config.toml
tie_embeddings = false
lr = 0.00292
decay_fraction = 0.891
doc_mask = true
Each number is 128 + 24 x the weight over its row's rms, rounded and kept within 0 to 255. Layers, rows and columns count from 0. The size above them is the row's rms in percent of the matrix's.

# layer 2 attention query, 448x448, rms 0.0968, rows 235-250, columns 0-223
size [ 93  91  98  93  91  98  98 100  96  95  95  94  91  88  98  95]
[[108  79 118  92 107 131 180 107 166 130 154 119 106 126 108 163 179 131  94 127 157 108 164 158 118 134 123 140 142 146 133 131 144 104 144 123 138 160 141 155 100 159 129 137 151 130 175 128 143 145 119 100 155  88 120 137 128 108 129 115 127 121 141 171 144 131 112 107 146 118 132 104 112 135  90 115 146 107 125 141 108 113  95 128 195 196 100 100 107  99 119 127 137 116 150 106 128 154 122 119 148 132 134 106 128 109 102 110 135 187 108 136 174 119 113 171 124  69 111 152 163 128 153 151 139  83 106 118 109 128 137 142 139 116 104  91 128 118 133 145  90 150 102 139 152 123 131 194 118 149 127 132 116 152 128 110 122 150 150 101 127 132 141 131 125 117 144  96 177  95 116 119 144 126 126 120 143 160 137 152 179  91  82 136  94 111 116 147  76 121 153 126 150 104 159 123 123 163  99 119 139 105 136 113 127  92 121 151  93 150 152 118 136  91 143 128 120 132 117 134 104 110 127 111]
 [140 144 149 180 111 102  77  93 128  76 140 109 141  89 114 122 144  94 119 126  98 138 154 143 138 110 172 107 134 127 140  98  92  96  79 143  96 136  89  97 124  95  90 133 120 118 116 124 146 110 128 121 116 106 109  97 106 113 125 119 154 154 116 141 164 149 144 120 116 118 122 130 129 153  99 139 152  98 104 177  99 128 120 142 145 122 119 135 113 105 126 141  68 130 147 114 187  96 120 130  97 131 133 119 124 142 114 163 121 156 124  76 138 152  92 152 138 122 158 146 125 124 159 168 135 130  91 150  95 132 120 141  98 145 106  82 127 121 142 119 132 131 131 134 119 140 132 148 143 128 123  74 132 136 134 129 156 126 155 112 139 164 162 144  68 140 111 192 158 154 121 136 130 150  95 119 127 141 137 123 161 144 108 152 104 139 149 145 160 132 103 128 133  97 132 140 121 134 117 150 129 133  62 111 148  87 142 133 159  73  50 132 117 137 150 104 116  97 121  96 113  87  98 157]
 [163 142 108 117  55 112 134 108 126 125 118 141 105 141 186 129 105 109 159 140 106 117 109 112 126 150 112 126 155 142 155 158  63 111  98 106  84 124 129 115 154 176 114 137 141 105  89 155 173 130 165 160 136 116 129 127 167 150 155 147 111  89 129 154 138 135 147  91 126  91  95 128 155 165 113 115 122  73 112 103 173 138 129 128 119 120 134 192 152 135 147 101 112 121 131  95 147  82 151 140 135 151 133 162 107 145 118 133 178 132 157 115 128 152 105 170 126 157 127  96 170 124  92 137 132 155 112 128 132  82 104 140 155 118 179 122 161 150 113 142 134 101 128 144  99 147 144  98 139 157 172 129 121 119 124 149 143 160 108 134 153 119 125 153 145 133 141 142 140 106  91 162 114 130 118 189 146 102 120 113 123 131 112 171  95 166 122  99 153 115 181 185  95 133 122 147 118 110 124 164 122 134 127 113 146 107 105 157 101 129 110 110 130 119 106 129 157 162 118 109 160 119 133 131]
 [130 117 148  89 125 125 120  89 106  85 175 108 103 136 129 163 164  98 104  90  86 144  98  92  83 111  93 113 166 139 115  92 169  93 108 121 134 144 103 131 142 144 148 157 162 144 123 125 131 117 144 132 122 157  68 145 136 135 136 128 123 113 121 132 144 130 164 173 142 127  98 177 140 100 112 113 126 154 122 141 114 128 159 136 188 108  74 155 152 121  86 138 130 104 143 112 141 132 122 124 136 132 118 107 137 108 140 153 164 109 144 109 117 133  94 145 183 115 130  69 143 158  98 178 162 106 123 109  97 149 146 130 138 138 126 133 106 151 117 116 146 126 120  61 167 137 157 123  83 142 145 121 118 124 115 134 152 171 136 145 123 166 123 150  94 122  79 128 101 154 104 126 135 124 106 166 118 104 137 189 145 139 174 143 101 165 135 136 141 141  97 149 123 131 141 130  64 127 164 106 110 114 117 174 137 129 133 164 128 116 149 114 150 113 160 116 154 174 126 166 126 111 144 123]
 [ 97 159 116  95 140 113  92 120  92 163 102 110 135 110 111 108 128 106 155  92 128 166 116 143 132 106 130 131 139 125 141 125 107 131  94 174 143 150 141 119 159 139  94 125  84 133 165 137 116 114 148 173 175 142 145 116  94  84 139 125 145 122 164 131 153 172 182 106 117 149 100 103 151 112 136 141 100 128  97 131 113 140 137 142 139 134  86 128 129 175 128 146 130  79 123 101 150  63 134 171 151  73 125 142 159  89  86 132 129 144 138 103 128 114  96  71 147 184 132  79 132 148  99 115 154 134 137  90 105 180 125  99 144 138  91 150 161 143 153 159 114 111 128 144 129 141 141 131 116 158 124 118 151 102 109 159  64  98 133 119 136 132 139 169 136 121 118 137 166  99 112  70 132 118  98 160 105  99 109 134 105 105 120 102 140  94 140 165 106 127  83 160 111  92 104 124 121 126 119 146 121 148  99 141 148 115 146 141 118 134 132 142 100 104 151 106 128 136 142 141 146 110 120 112]
 [107  75 130 148 125 127 138 164 142 115 133 144 144 143  97 107 150 128 134 127 113 107 132 119 144 123 123 128 113 165 103 133 125 119 110 151  87 187 104 118 107 158 125 153  94  82  99 109 117 189  85 119 138 175 141 109 153 138 161 110 134 131 155 110 147 100  87  94 145 175 127 128 137 106 145 142  96 170 105 125  78 110 119 129 148 127  79 129 155 163 130 190 117 148 156 145 175  97 138 118 119 132 126 116 107 147 155 103 150  88 167  76 113 117  92 161 168 137 138 164 165  87 122 108 100  96  98 139 144 124 136 141 136 119 116 130  99 136 141  88 139 137 134 121  78 156 111 131 154 134 126 124  93  91 119 110 101 115 132 127 133 130 122 192 140 110  80 178 131 128 129 140 112 122 117 157 128 105 109 165 118 167  78 146  64 101 104 161 135 145 102 109 149  79 138 135 121 134 119  94 113 139 121 128 179 149 153 145 102 131 120 134 145 101 151 126 136 124 143 117 116 173  85  93]
 [103 107 139 139 117 106 137 164 125 130 128 128 109 156 115 159 116 140 157 109 139 124 124 119 131 146 139 148 132 160 121 118 108 127 126  93 157 136 173  74 107  84 145  99  86 131  88 124 137  87 138 149 102 111  97 104 142 126  98 161 130 170  98 162 117  72 136 125 106 119 135 130 158 102 146 107 109 113 130 123 155  97 151 156 118 152 142 131 136 109 155 162 134 124 127 149 142 137 164 146 148 121 109 116  96 112 113 100 134 125 119 133 148 114 112 151  69 136 155  91 174  94 103 123 110 120 115 124 136 142 145 149 102 155 113 153  93 119 149 128  94 138 145 153 101 203 112 151 118 172 162 140  98 140 150 140 124  95  99 116 109 154 185 112 131 175 206 107 156 108 124 102 119 112 148 112 120 134 158 152 136 152 142 128 155 139 145 113 163 129 113 172 113 143 138 121  56 116 138 141 173 120 143 142 152 139 161 106 113 128 111 117 133 120 126 135 131 119 125 114 144 120 129 147]
 [ 76 130  93 129 143 137 109 150 119 131 159 112  81 100 146 126 178 137  83 118 157 126 130 157 144 109 136  78 165 137 104 125 110 146 113  91  93 152 144 124 126  83  64 128 117 116 114 133 101 109  84 159 140 134 111 130 143 153 131 100  62 109  96 141 126 111 115 119 121 118 138 103 109 115 127 122 134 150 140 117  87 113 144 157 127  82 124 143  88  81 128 135 146  86 139 127  76 103 101 101 109 166 100  94 120 110 157 103 119 164 130 132  99 141 107 103 140 101 126 148 105  88 118 133 139 146 116  94 142 160 128 130 153  89 133 110 106 140 109 134 151 115 107  65 145 150 135 123 126 139 116 118 185 103 112 159 152  84 128 145 108 159 150 121  80 142 104 107 139 149  88 145 134 105 133 138 132 150  59 150 136 185 107 129 102 160 143 125 169 124  97 170 141 135 167 100 141 153 106 102 158 133 161 120 117 151 104 139 114  91 136  85 129 138 109 136 146 144  95 122 134 104 158 142]
 [151 153 140 133 126 164 176 157 100 143 180 140 170  97 126 126 127 124  78 137 126 160 145 122 100 133 103  96 121 125 107 121 153 115  98 146 104  99 138 153 117 116 121  94  92 144 117 148 145 161 129 127 137 111 114 119 163 147 164 151 122 161 165 103 147 124 152 129  90 110 119  99 145 171 106 159 135 148  98 150 170 131 161  88 128 156 118 137 162 118 131  96 129 137 112 159  86 128  86 148 133 120 146 148  85 169 117 125 128 182 130 154 107 158 144 144 158 142  91  87 112 124 103 141 107 165 120 117 119 126 138 124 104 150 178 132 101 131 181 127 139 141 153 110 139 129  96 132 177  92 104 107 151 120 131 112 153 130 144  83 137 165 161 126 127 159 110 150 146 151 189 124 124 157 147 101 113 131 148 130 133 122  83 114 172 107  88 136 159  98 182 156 145 112 144 112  93 131  92  91 109 140  97 101 119 110  85 150  95 130  97 127 152 137 140 134 132 137  87 133  75 106 136 164]
 [115 136 182 116 101 109 117 159  94 130 135 181 123 118  88 118 122 131 167 125  86 140  91 216 147 126 174  76 132 119  83 146 167 155 154 160  90 126 118 133 132 134 128 145 100 117 125 135 150 139 112 139 132 101 113 155 103 161 172 136 144 174 150 152 125 125 135 118 147 140 164 163 139  83 151  85  99 142 129 129 125 155 127  94 108 121 133 144 114 148 138 113 167 112 124 171 112 134 148 130 115 104 177 154 111 156 145  99 100 134 127 124 103 140 164 121 175 144 126 127  73 129  84 108 140 148 160 137 115 130 113 174  96 163 136 121 116 123 106 134 122 142 131 128 106 142 136 140 136 111  98 114 132 137 122 131 152 147 125 128 153 161 114 135 156 122 101 118 120 118 145 116  84 129  96 131 130 119  86 133 120 116 129 104 117 116 142 115 111 129 161 122 105 146 162  84 129 135 118  93 150 101 109 107  87 138 130 153 113  94 116 159 112 131  71  93 113 173 105 121 109 165 138 143]
 [131 134 114 155 117 124 106 115 134 119 166 119 115 139 148 116 139 114 158 148 134 140 119  92 125 110  90 142 157 154 105 125 108 149 123  86 123 138 132 138 141 181 134 112 160 163 133 169 142 106 143 161 132  94 137 102 125 142 130 127 170  97 145 149 136 139 148 118 109 106 128 129 101 140 135 105 124 119 123 111 125 147  99 113 143 128  86 111  89 110 178  94 157  87 130 131 176 119 125 106 112 142 105 141 117 129 138 132  93 142 145 120 154 109 130 114 173 120 142 106 173  99 137 144 157 126 127 139  82  97 108 103 139 119  94 135 124 142 132 109 113 154 155 163 117 121 151 138 120 138 137 153 125 191  84 124 108 119 141 127 141 116 114 122  97 139 139 121 129 139  85 116 119 122 115 136 117 128 156 138 130 107 160 142 156  68 113  77 128 118 116 140 166 116 121 144 194 169 102  92 125 108 107 120 109 127 130 155 129 157  96 115  94 116 126 134 115 172  79 103 152 170 140 121]
 [134 124 117 123 130 157 150 100 172 113 131 164 138  80 135 111 110 112 138 133 146 134 130 129 177 117  86 149 148 149 120 103 100 119 168  99 140 122 121  76 158 114 170 145 150 129  99 181 140 127 134 112 106 158 157 106 139 135  55 107 147 111 122 114  58 120 154 146 118 122 145 137 104  86 146 106  84 152 143  70 144 163 119 164 173 122 116  91 123 139 124 136 144 145 161 140 143 113 125 144 129 117 145 160 125 152 155  69 116 166 109 124 153 118 126 166  99 140 159 130 103 116 121 123 135 136 178 105 147 129 128 149 119 151 116  99 107 134 197 145 145 137 103 114 136 111  74 161 197 153 139  96 145 154 147 121 155 144 120 114  87 119 112 145 131 103 140  82  93  82 137 100 163 137 163 109 157 169 166 133 136 121 136 118 182  57 145 107 106 133 123  89 128 107 100 129 142 163 134  84  90 103 137 152  70 167 125 111 124 131 159 117 100 115 124 143 127 111 123 147 151 129 118 120]
 [118 136  95 133  97 144 112 175 160  83 155 172 118 112 165 105 143 150 116 108 111 139 114 115 110 126 158 136 121 136 131 117 157 138 176 144 110 143  87 105 145 124 128 145 133 151 118 126 152 137 184 129 138 125 148 144 109 129 119 128 124 108 134 113 141 127 142  72 124  96 182 137 105 119 106 141 139 165 129 143 131 129 114 113 119 162 192 123 132 131 120 141 178 108 132  89 110 148 151 121 143 171 157 100  93 130 149 100 172  87 112 138 130 120 122  73 188 123 135 145 123 139 140 141 139 123  95 115  99 165 127 147 123 167 121 118 144 155 123 144 159 124 170 116 143 157 108 141 151 133 137 102 103 141 131 122  98 102 166 112 128 161 150 101 108 125 139 115 194 131 119 190 184 120 140 136 113 108 172 151 140 154 107 124 163  94 125 135 139 136 142 152 125 122 123 139 123 113  76 109 138 105 141 148 127 123 135 154  93 117 169 124 147 154 143 125  95 120 136 166 109 131 152 139]
 [112  99 133 114 122 124 128 120  94 104 122 155 144 103 157 159 129 122 181 127 156 151 131 112 129 159 150 153 123 106 101  98 109  90 192 141 135 123 127 143  77 168  90 177  98 106 112 133 121 158 108 138 130 154 100 152 155 130 127 125 101 105 169 137 164 101 162 125 139 153 138 139 117 112 124 103 150 138 112 125 132 129 112 117 122 158 115 132 153 127 123  67 116 147 146 121  87 134 199 111 117 112  99 176 139 134  94 132 146 117  74 128 116  86 139 123 134 111 112 127 125 141 123 121 157 130 101  57 156 117 136 154  96 133 159  98 138 111 125 119 111 185 157 183 168 106 143 152 125  91 120 130 115  97 130 142 118 171  87 113 112 134 126 184 151 149 117 109 112 125 118 171 142 109 147 111 123 124 147  73 127 176 146 136 154 108 140 134 127 131 139 126 105 109 137 131 151 150  66 130 114 106 118 123 135 130  95 141 126 122  79  95 130  95 123 153  95 129 147 151  96 107 129 104]
 [113 111 123 107 131 126 186 116 109 107 134 123 147 104 125  91 131 127 108 106  80 198  84 114 149 137 138  84 148 132 150 166  78 138 136 162 105 133 124 138 127 111 128 105 111 148 152  88 107 118 125 134 134 135 118 118 147  87 114 127 123 125 167 107  91 138 111 106 113  65 153 113  73 142 115 131  99 174 129 140 126 112  99 128 130 109 156 138 161 127 127 104 121 128 146 151 121 121 105 137 145 141 107 119 139 128 100 146  87  82 123  99 114 102 119 124  94 159 110 141 121 100 150 120  99  68 171  99 113 129  87 143 119 105 140 149 127 148  97 129 160 120 132 111 140 132 134 125 109 102 110 123 171 125 124 124 153 128  82 105 150 130  98 117 122 141 100 132  59  90 126 110  99 101  95 148 137 149 150 137  83 129 145 127 145 168 159 119 152 156 158 146 107 148 142 123 151 127 145 138 128 120 109 144 123  80 138 136 117 148 150 126 139 141 176 121  89  87 172  91 157 148 118 167]
 [145 136 133 127 101 123 141  71 146 125 176 120 137 137  94 154 106 118 146 139 137 195 130 138 161 127 146  87 145  85 131 103 133 139  92 122 138 155 142 141 141  88 112 115 123  97 120 185 140 126 132 181 137 107 114 139 107 106 148 162 135 153 119 133 124 106 115 157 137 128 123 139 150 151 124 121 168  83 128  99 126 126 121 143 128  89 147 170 164 107 144 115 132 107 101 156 100 139 121 151 154 150 132 137 113 114 110 116 102 146  90 105  78 175  90 143 147 115 142 161 153  86 127 123 153 136 102 104 126 137 119  98 142 148  93 151 143 112 127 104  80 169 160  80 106 120 117 112 142 144 102 130 142 132 142 136 150 120 128 113 113 122 138 137 111  73 123 118 118 113 158 151 152 130 110  96 156 151 118 155 102 132 168 140 107 127 109 108  94 129 100 128 167 142 114 118 164 112 113 157 128 132 156 103  99 173  95 153 148 143 146 123 110 124 111 129 149 139 150 142 173 163 112 118]]
# layer 2 attention key, 448x448, rms 0.1, rows 235-249, columns 0-223
size [ 96  95 103  98  97  96  93 109  99 105 103 103  98  95  99]
[[170 154 129 133 155 143  84 139  76 143 143 188 176 156 127 112 138 125 142 126 128 142 102  88 119 156 133 202  82  96  99 144 142 143 151  81 133 104 126 101 130 163 102 126 119 139 136 114 118 119 126 142  99 125 138 122 135 168  96 120 152 115 137 103 132 155 101 152 126 159 149 145 106 119 140 145 132 127 107 151 108 143 129 128  84 103 128 129 108 120 188 126 132 135 129 141 140 105 112 185 143 140 170 145 122 113 158 121 119 128 108 152 135 127 170 147 149 141 126 151 127 119 118 115 130 123 137 112 122 137 167  84 138 158 133 140 108 131 133 116 134 136 131 138 111 107 122 131 116 113 157 129 114 146 127 149 112  93 141 144 136 132  94 179 152 162  87 149 111 153 110 149 101 117 146 121 126 102  88 118  99 125 157 126 159 118 107 104 150 157 145 134 140 159 128 140 138  77 160 140 116 111 133 149  95 134  96 106 144 147 143 134  92 144 111 115  96 130 108 153 108 115 139 124]
 [105 116  96 136 130 110 166 142 109 151 165 110  93  96 185 151 102 138 182 111 187 157 145  88 117 127  78 136 120 149 136 178 162 127 157  93 148 172 146 129 124 108 113 141 162 133  94 158 105 141 114 132 128 132 149 136 134 148 121 111  94 135 175 165 111 130 124 113 125 104 110  91 145 115 132  83 157 118 161 145 116 118 134 114 114  77 152 149 136 127 112 124 135 130 118 122 101 129 156  99 127 141  96  86 120 136 117 155 144 127 152 114 130 141 114 130 161 114 136 117  97 109 127 135 147 143 101 121 161 151 116  84 143 111 148 103 141 162 147  85 128 111 160 118 141 135  97 110 131 180 142 130  70 111 120 128 123 156 107 156 114 156 127 125 145 123 127 125 115 134 126 150 117 137 136 117 134 146 142 148 122 102 152 148 150 160 147 134 155 142 130 161  98  80 144 140 156 150 138 126 145 128 143 125 125 152 122 155  85 131 202 127 126 112  65  93 174 114 121  99 140 119 131 168]
 [119 147 130 116 141 119 118 171  79 114 105 147 157 156 145 122 145 147 117 174 146 207 102 159 122 124 114 151  99 143  83 146 126 128 113 129 101 157 118 105 147 109 103 121 143 111 150 165 129 109 132 124 105 129 114 116 146 110 123 138 151 128 151 111 153  90 111 150 122 157 181  89 139  90 167 132 111 132 136 139 162 151 122 118 124 160 103 122 100 146  87 135 142 126 139 121 153 146 121 158 151 123 146 149 156 133 130 158  86 116 159  65 157 117 171 145 171  94 139  90 140 106 170  73 141 127 151  82 120 164  83 142 133 137 135 131  78 154 187 147 161 128 107  98 120 117 101 140 132 108 105 101 137 121 128 131 120 102 163  91 101 128 134 151 164 165 168 100 152 116 165 158 120 142 156 135 121 121 126 146  76 122 130  94  96 107 151 127 102 154 128 130 126 119 123 157 116 149 147 120 161 120 125 105 131 173 117 128 100 150 144 173 163 125 132 147 149 112 102 134 117 194 109 153]
 [144 135 165 137 126  90 180 164 152 159  77 106 121 142 102 137 112 133 140 148 130 139 103 102 148 107 148 128 128 116 125 102 114 137 168 115 146 124 185 130 118 158 109 134 172 144 135 136  84 140 149 131 103 199 142 174 222 124  97 143 165 157 139 126 152 136 151 146 150 139 180 104 172 136 156 126 120 139  98 135 123 147  97 109  91 135 113 113 136 130 178 110 124 126 130 137 128 151 120 120 128  86  87  97  96  99 114 145 146 150 123 105 139 146 165 110 101  92 150 162  78 138 129 117  86 162 131 130 137 140 101 123 114 147 152 168 146 108 111 128 129 133 172 140 152 112 138 148 150 122 104 106 161  86 169 135 115 116 104 139 133  89 104 131 150 143 143 131 116  77 133 111 111 165 108 119 151 116 137 102  69 104 144 121 126 103 136 129 133 141 158 158 121 145 136 109 156 131 144 129 149 118 149 146 149 116 135 147 145 123 195 139 150 146 129  86  98 130 107  89 109 134 117 122]
 [115 172  97 122 155 129 138 141  99 150 139 157 135 155 112 123 141 105  83 144 124 119 133 150 127 162  97  77 117 106 102 140 118 114 115 132 114 129 131 153 123 134 162 149 128 108 156  86 185 170 108 109 140  94 131 146 130 135 144 129 116 129 113 113 118 106 136 165 130 145 140 134 122 146 144 160 130 134 157 165 151 155 140 147 142 127 165 167 108 116 101 114 120 143 143 101 175 136 125 131  82 148 133  69 111 121 121 111 146 113 150  87 144  72 163 167  92 174 154 125  60 119 142 151  90 138  89 142 168  86 112 155 106 106 113 105 119 117 103 105 137 146 106 132 112  78 115 126 138 102 156 107 100 114 140  94 129 148  97 111 131 124 179  90 148 157 112 134  70 145 137 116 150 142 155 101 163 133 176 129 120 168 118 117 101 125 141 118 141 127 136 119 142 142 126 161 115 116 124 177  78  66 155 154 118 149  85 117 120 144 111 123 142 120 134 148 155 149 114 138 136 131 155 175]
 [135 120 187 147 158 136 139 139 160 133 109 159 135 140 119 167 153 102 124 135 140 112 118  75  96 137 117 162 102 123 124 113 111 112 144 101 150  39 108 175 111 126 141 113 149 138 186 131 124  98 120 127 185 175 141 166  73 134 149 162 115 129 143  79 150 101 117 189 144 130 128 134 168 141 106 166 109 126 150 127 109 129 120 126 150 130 123 160 141 171  79  98 134 144 137 160 137 123 128 148 147 147 143 110 149 155 116 143 117 145 143 165 136  96 141 121  74 136 126  81 153 161 150 152 118 117 131 121 101 142 115 113  90 114 117  94 119 133 130 150 133 130  89 147 132  80 115 149 138 142 130 137 137 125 105 122  93 141 151 157 103 114  84 134 112 118  97 100 138 120 110 157 125 141 134 142  64  89 143 132 140  95 158 107 158 141  82 151 113 124 108 138 124 143 149 113  38 119 153 108 145  77 134 132 104 130 129 140 145 110 144 141 101  95 183 142  92 122 106 121 168 108 109 153]
 [200 147 129  85 152 153 130  71 108 100 108 138 131 150 153 100 131 105  79 122 107 130 106 136 106 149 125 134 152  86  90 139 147 128 102 128  96 107 129 120 147 151 148 102 155  88 169 147  86 146 145 122 142 106 158 145 159 100 138 169 166 108 119 117 157 161  94  91 128  92 125 164 109 131 131 104 115 138 116 133 149 141  81  98  97 131 151 120 113 143 128 156 171 148 115 100 165 127  95 130  90 165 146 135 152 132 158 150 128 127 115 136 115 138 139 142 147 138  88 163 116 153 133 122  83 132 157 129 108 128 145 126 110 143 119 121 189 157 111 156 127 138 133  98 134 105 118 140 169 120 104 114 104 133 145 107 124 128  76  95 129 118  64  90 136 137 108 132 123 173 141 170 144 130 122 138 115 114 111 141  85 126 111 107 157 108 158 120 108 100 149 121 117 114 101 112 135 114 151 136 142 159 136 100 124 121 115 164 134  91  75 143 144 117 145 151  79 136 112 152 132  98 137 121]
 [164 136 149 155 165  79 136 116 167 104 147 112 147 143 119 111  85 135 199 152 130 136 124 114 107 116 129 159 116 109 140 116 124 104 148 131 120 150 101 145 122 128 106 121 169  87 125 124 132 116 151 120 140 123 148 115 113 149 137 156 158 159 171 159 150 145 103 188 127 111 134 143 119 140 136 123 139 118 116 140 171 143 136 120 139 125 135 121 117 128 154 124 120 118 111 147 129 127 114 166 105 121 148 163 125 125 101 162  86 120 118 106 154 134 138 106 105 103  82 142 138 161 134 158  97  86 158 131 174 132 132  91 130 126 108 155 184 141 156 145 151 145 146 175 111 107 102 105 123  88 158 110 124 118 137 111 149 119 106 122  98  98 103 125 194 136 153 142  81 104 179 102 129 153 125  75 134 129 155 114 121 124 160 132 100 100 137 109  97  96 144 117 112 136  73 149 141 114 164 143 104 115 129 104 146  77 123 113  95 170 115 129 172 195 105 145  90 147 134 141 130 140 116 163]
 [ 91 130 127 154 161 114 110 121 131  78 138 101  77 172 114 141 121  80 179  95 120 124 160 113 136 179 159  76 144  84 126 137 162 136 111 140 138 142  96 125 132 161 118 133 152 110 114 134  78 100 138 105 175 156 111 115  91 178 117 117 138 162  83  89 127  89 156 131 146 182  91 101 137 115 125 103 120 153 120 127 137 164 124 138 113 158 123 139 107 113 156 148 130 108 141 128 146 173 135 140 148 103 100 111 183 134 109 153 118 103 117 102 103 141 161 168 135 144 132 113 117 110 125 119  98 155 125  92  93 124 149 131 168  96 138 165 146 139 125 114 132 124 120 134 142 147 130 109 117 154 144 158 107  68 139 146 109 131 127 184  90 123 117 140 133 121 160 111 110 131 141 128 119 134  94 116  72 156 123  96 126 137 136 115 157 160 163  99  93 142 131 118  82 146 164 135 143 118 140 125 114 135 137 139 138 138 149 121 158 162 156 141 126 140 100 148 115 142 119 163 104 167  94 107]
 [113 121 102 154  80  66 136 164 146  56 112 125 103  97 103 153 131  97 106 132 164 148 159  84 154 115 126 152 153 147  85 157 130 109 140 104 119 160 139 126 127 151  81 129 147 113 170 123 136 142 138 133  97 129 141 100 127 136 127  73 114  99 125 115 142 141  91 111 147 118 114 153 170 107 100 150 118 118 151 131 141  94 143 124 143 147 144 121  87 125 134 145 140  87 152  86 110  82 147 123 119 142  81 118 111 153  84 141 160  94 188 156 159 131 108 125 111 153 117  89 175 137 143 163 140 128  77 114  71 164 147  83 100 138  95 130 129  92 159  88 133 185  88 191 176 139 137 134 141 135 119 130 121 138 116 124 147  97  85 126 103 131 117 147 122 159 140 127 141 151 108 122  97 113 134  98  83 134 104 173 138 120 100 170 132 118 161 123 112 139  86 126 138 119 128 126 109 122 120 165 161 135 140 154 153  87 138 130 136 119 146 102  91 110 132 119 145 137 142 142 132 160  98 100]
 [106 126 129 121 141 144 118 137 126 102 117 151 135 124 122 167 119 162 116 108 118 167 134 158 115 101 139  90 122 129 116 194 121 101  90 152  92 153 137 111 136 134 121 106 115 139 174 124 160 143 144  75 111 140 138 148 115  97 119 125 128 162 111 120 115 130 151 134 142 120  94 124 115 117 115 116 162 136 142 145 109  98 144  65 134 109 201 115 158 141 100 129 157 182 121 133 140 113 138 141 105 116 153  73 127  99 117 146 151 120  94 131 135 166 136 145  78 109 119 138 143  95  98 164 124 112 164 133 168  97 138 121 137 106 146 155 111 168 169 116 132 103 137 130 142  96 134 178 153 129 170 128 142 143 147 162 125 128 111 115 115 114 182 191 134 120 156 124 158 114 154 142  98 138 132 116 123 107 141 132 144 137  74 149  64 196 118 116 120 119 129 153 149 115 117 141 114 124 152 105 140 181 134 113 125 114 139 100 134 118 115 138 138 117 118  99 127  59 134 126 151 113 117 107]
 [145  98 122  97 114 132 162 117 106 167  89 112 131 158 132 155 105 124 116  64 109  85 133 147 125 130 147 162 103 120 159 106 138 131 124 132 182 119 123  97 116 144 137 146 125 134 131 108 162 132 127 137 142  97 107 155 113 114 139 142 127 100 109 179 119 138 141 148 129 137 128 122 139 190 128 112 125 141 129 114 162 111 158 110 121 112 144 153 112 117 120 123 160 126  84 137 133 116 143  90 110 156 121 110 134 162 129 139 142 130 120 126 131 124 123 138 160 135  74 114 138 136  98 141 170  76 163 138 141 125 115  99 136  94 132 144  77 102  75 116 140 105 107 147 108 140 115 109 163 133 100 157 160 145  93 138 120 133 139 168 143 133 177 126 158 112 171 145 128 163 116 154  89 132 103  92 111 135 110 209 120 133 126 130 121 139 157 117 129  91 158 129 145  82 147 165 132 119  63 143 135 117  94 138 138  85  85 136 118 132 120  75 125 105 108 183 128  97 145  98 136 144 159 132]
 [157 147 155 109 153 141 137 116 103  92 131 131 141 120 104 113 130 156 125 109 134 105  82 113 156 105 109  90 139 191 118 185 118 122 103 136 141 126  87 139 163 118 136  96 117 104  86 136 122 113 152 136 136 124 132 118 159 123 152 148 126 131 113 127  79 131 173 142 107 131 121  76 135 146 126  79 155 153 135 143 138 153 149 115 134 105  81 168  99 134 148 125 135  99 152 149 137 150 120 151 126 175 148 175 130 138 132 135 164 154 169 104  94 145 141 152 134 160 146 115 111 149  99 184 122 134 117  88 108 111 170 114 155 124 132 118 126  97 135 129 145 119 174 136 102 127 168 125 108 135 124  91 195 131  93 166 108 170 135  92 142 133  78 115 106  96 106 125 120 104 157 101 121 143 176  98 102 127 102 121 128 126 149 124 123  87 127 141 124 101 129  59 130 136 157 122 146 168 127 117 144 121 113  91 144 113  74 112 116 113 113 143 126 113  99 121 143 111 107 134 125 133 122 115]
 [151 131 152 142 126 121 113 146 115 141 114  86 125 162 177 133 152 116 184 109 101 147 111 157 116 134 127 157 110 125 138  92 170 133  81 111 160 116 127 110 124 125 120  96  98  89 137 116 103 142 166 151 132 110 176 134 110 129 125 129 142 122 113 107 118 123 137 115 122 124 139 154  92 103 138 124 103 129  97 135 116 149 150 146 133 143 142 120 131 124 152 118 125  91 139 117 112 135 124 133 122 110 174  96 107 145 109 172  98 150 146 103 105 124 121 122 162 133 111 117  83 165 105 115  74 114 140 114 167 156 143 107 104 151 112 117 103 152 154 157 151 176  77  91 112 118 103 149 160 110 133  98 169 127 148 139 133 113 163 143  98 140 116 149 121 137 129 196 151 132 129 107 139 127  97 167 112 103 141 127 139 122 164 167 154 100 143 118 159 123 101 184 162 131 136 101 106  91 101 136 102 119 150 143 119 112 136 110 117 130 180 164 164 187 123 166 139 134 107 112 101 112 130 172]
 [133 113 129 100 112 131 123 144 111 167 135 101 109 137 107  96  87 130  99 116 150 107 120 107 148 169 137 155 146 111 146 117 165  73  92 140 135 132 169 109 132 148 120 150 126 139 130 178 121 107 129 137 128 113 179 131 141 118 112  97 113 139 104 127 100 102 132 125 129 152 112  91 226 120 154 149 121 116 113 153 169 142 124 137  96 130  99 146 147 126 124 134  69 114  96 137 141 126 171 116 146 143 127 103 131 157 133 115 150 122 108 158 108 114 156  93 156 112 121 128 128 108  94 135 146 157  90 135 126 139 109 117 161  95 128 106 140 121 142 123 165 143 135 127 144 145 101 114 166 144 142 103 189 159 111 102 129 126  83 137 105 157 156 151 113 155 129 142 101 152 147 112 176 128 164  91 131  94 115 169 149 107  83 134  96  99 148  82 115  97  98 137  97 154  99 136 134 160  92 125 129 154 131 112 140 111 131 100 153 121 118 118 125 106  96 113 154 143 108 133 111  57  92 172]]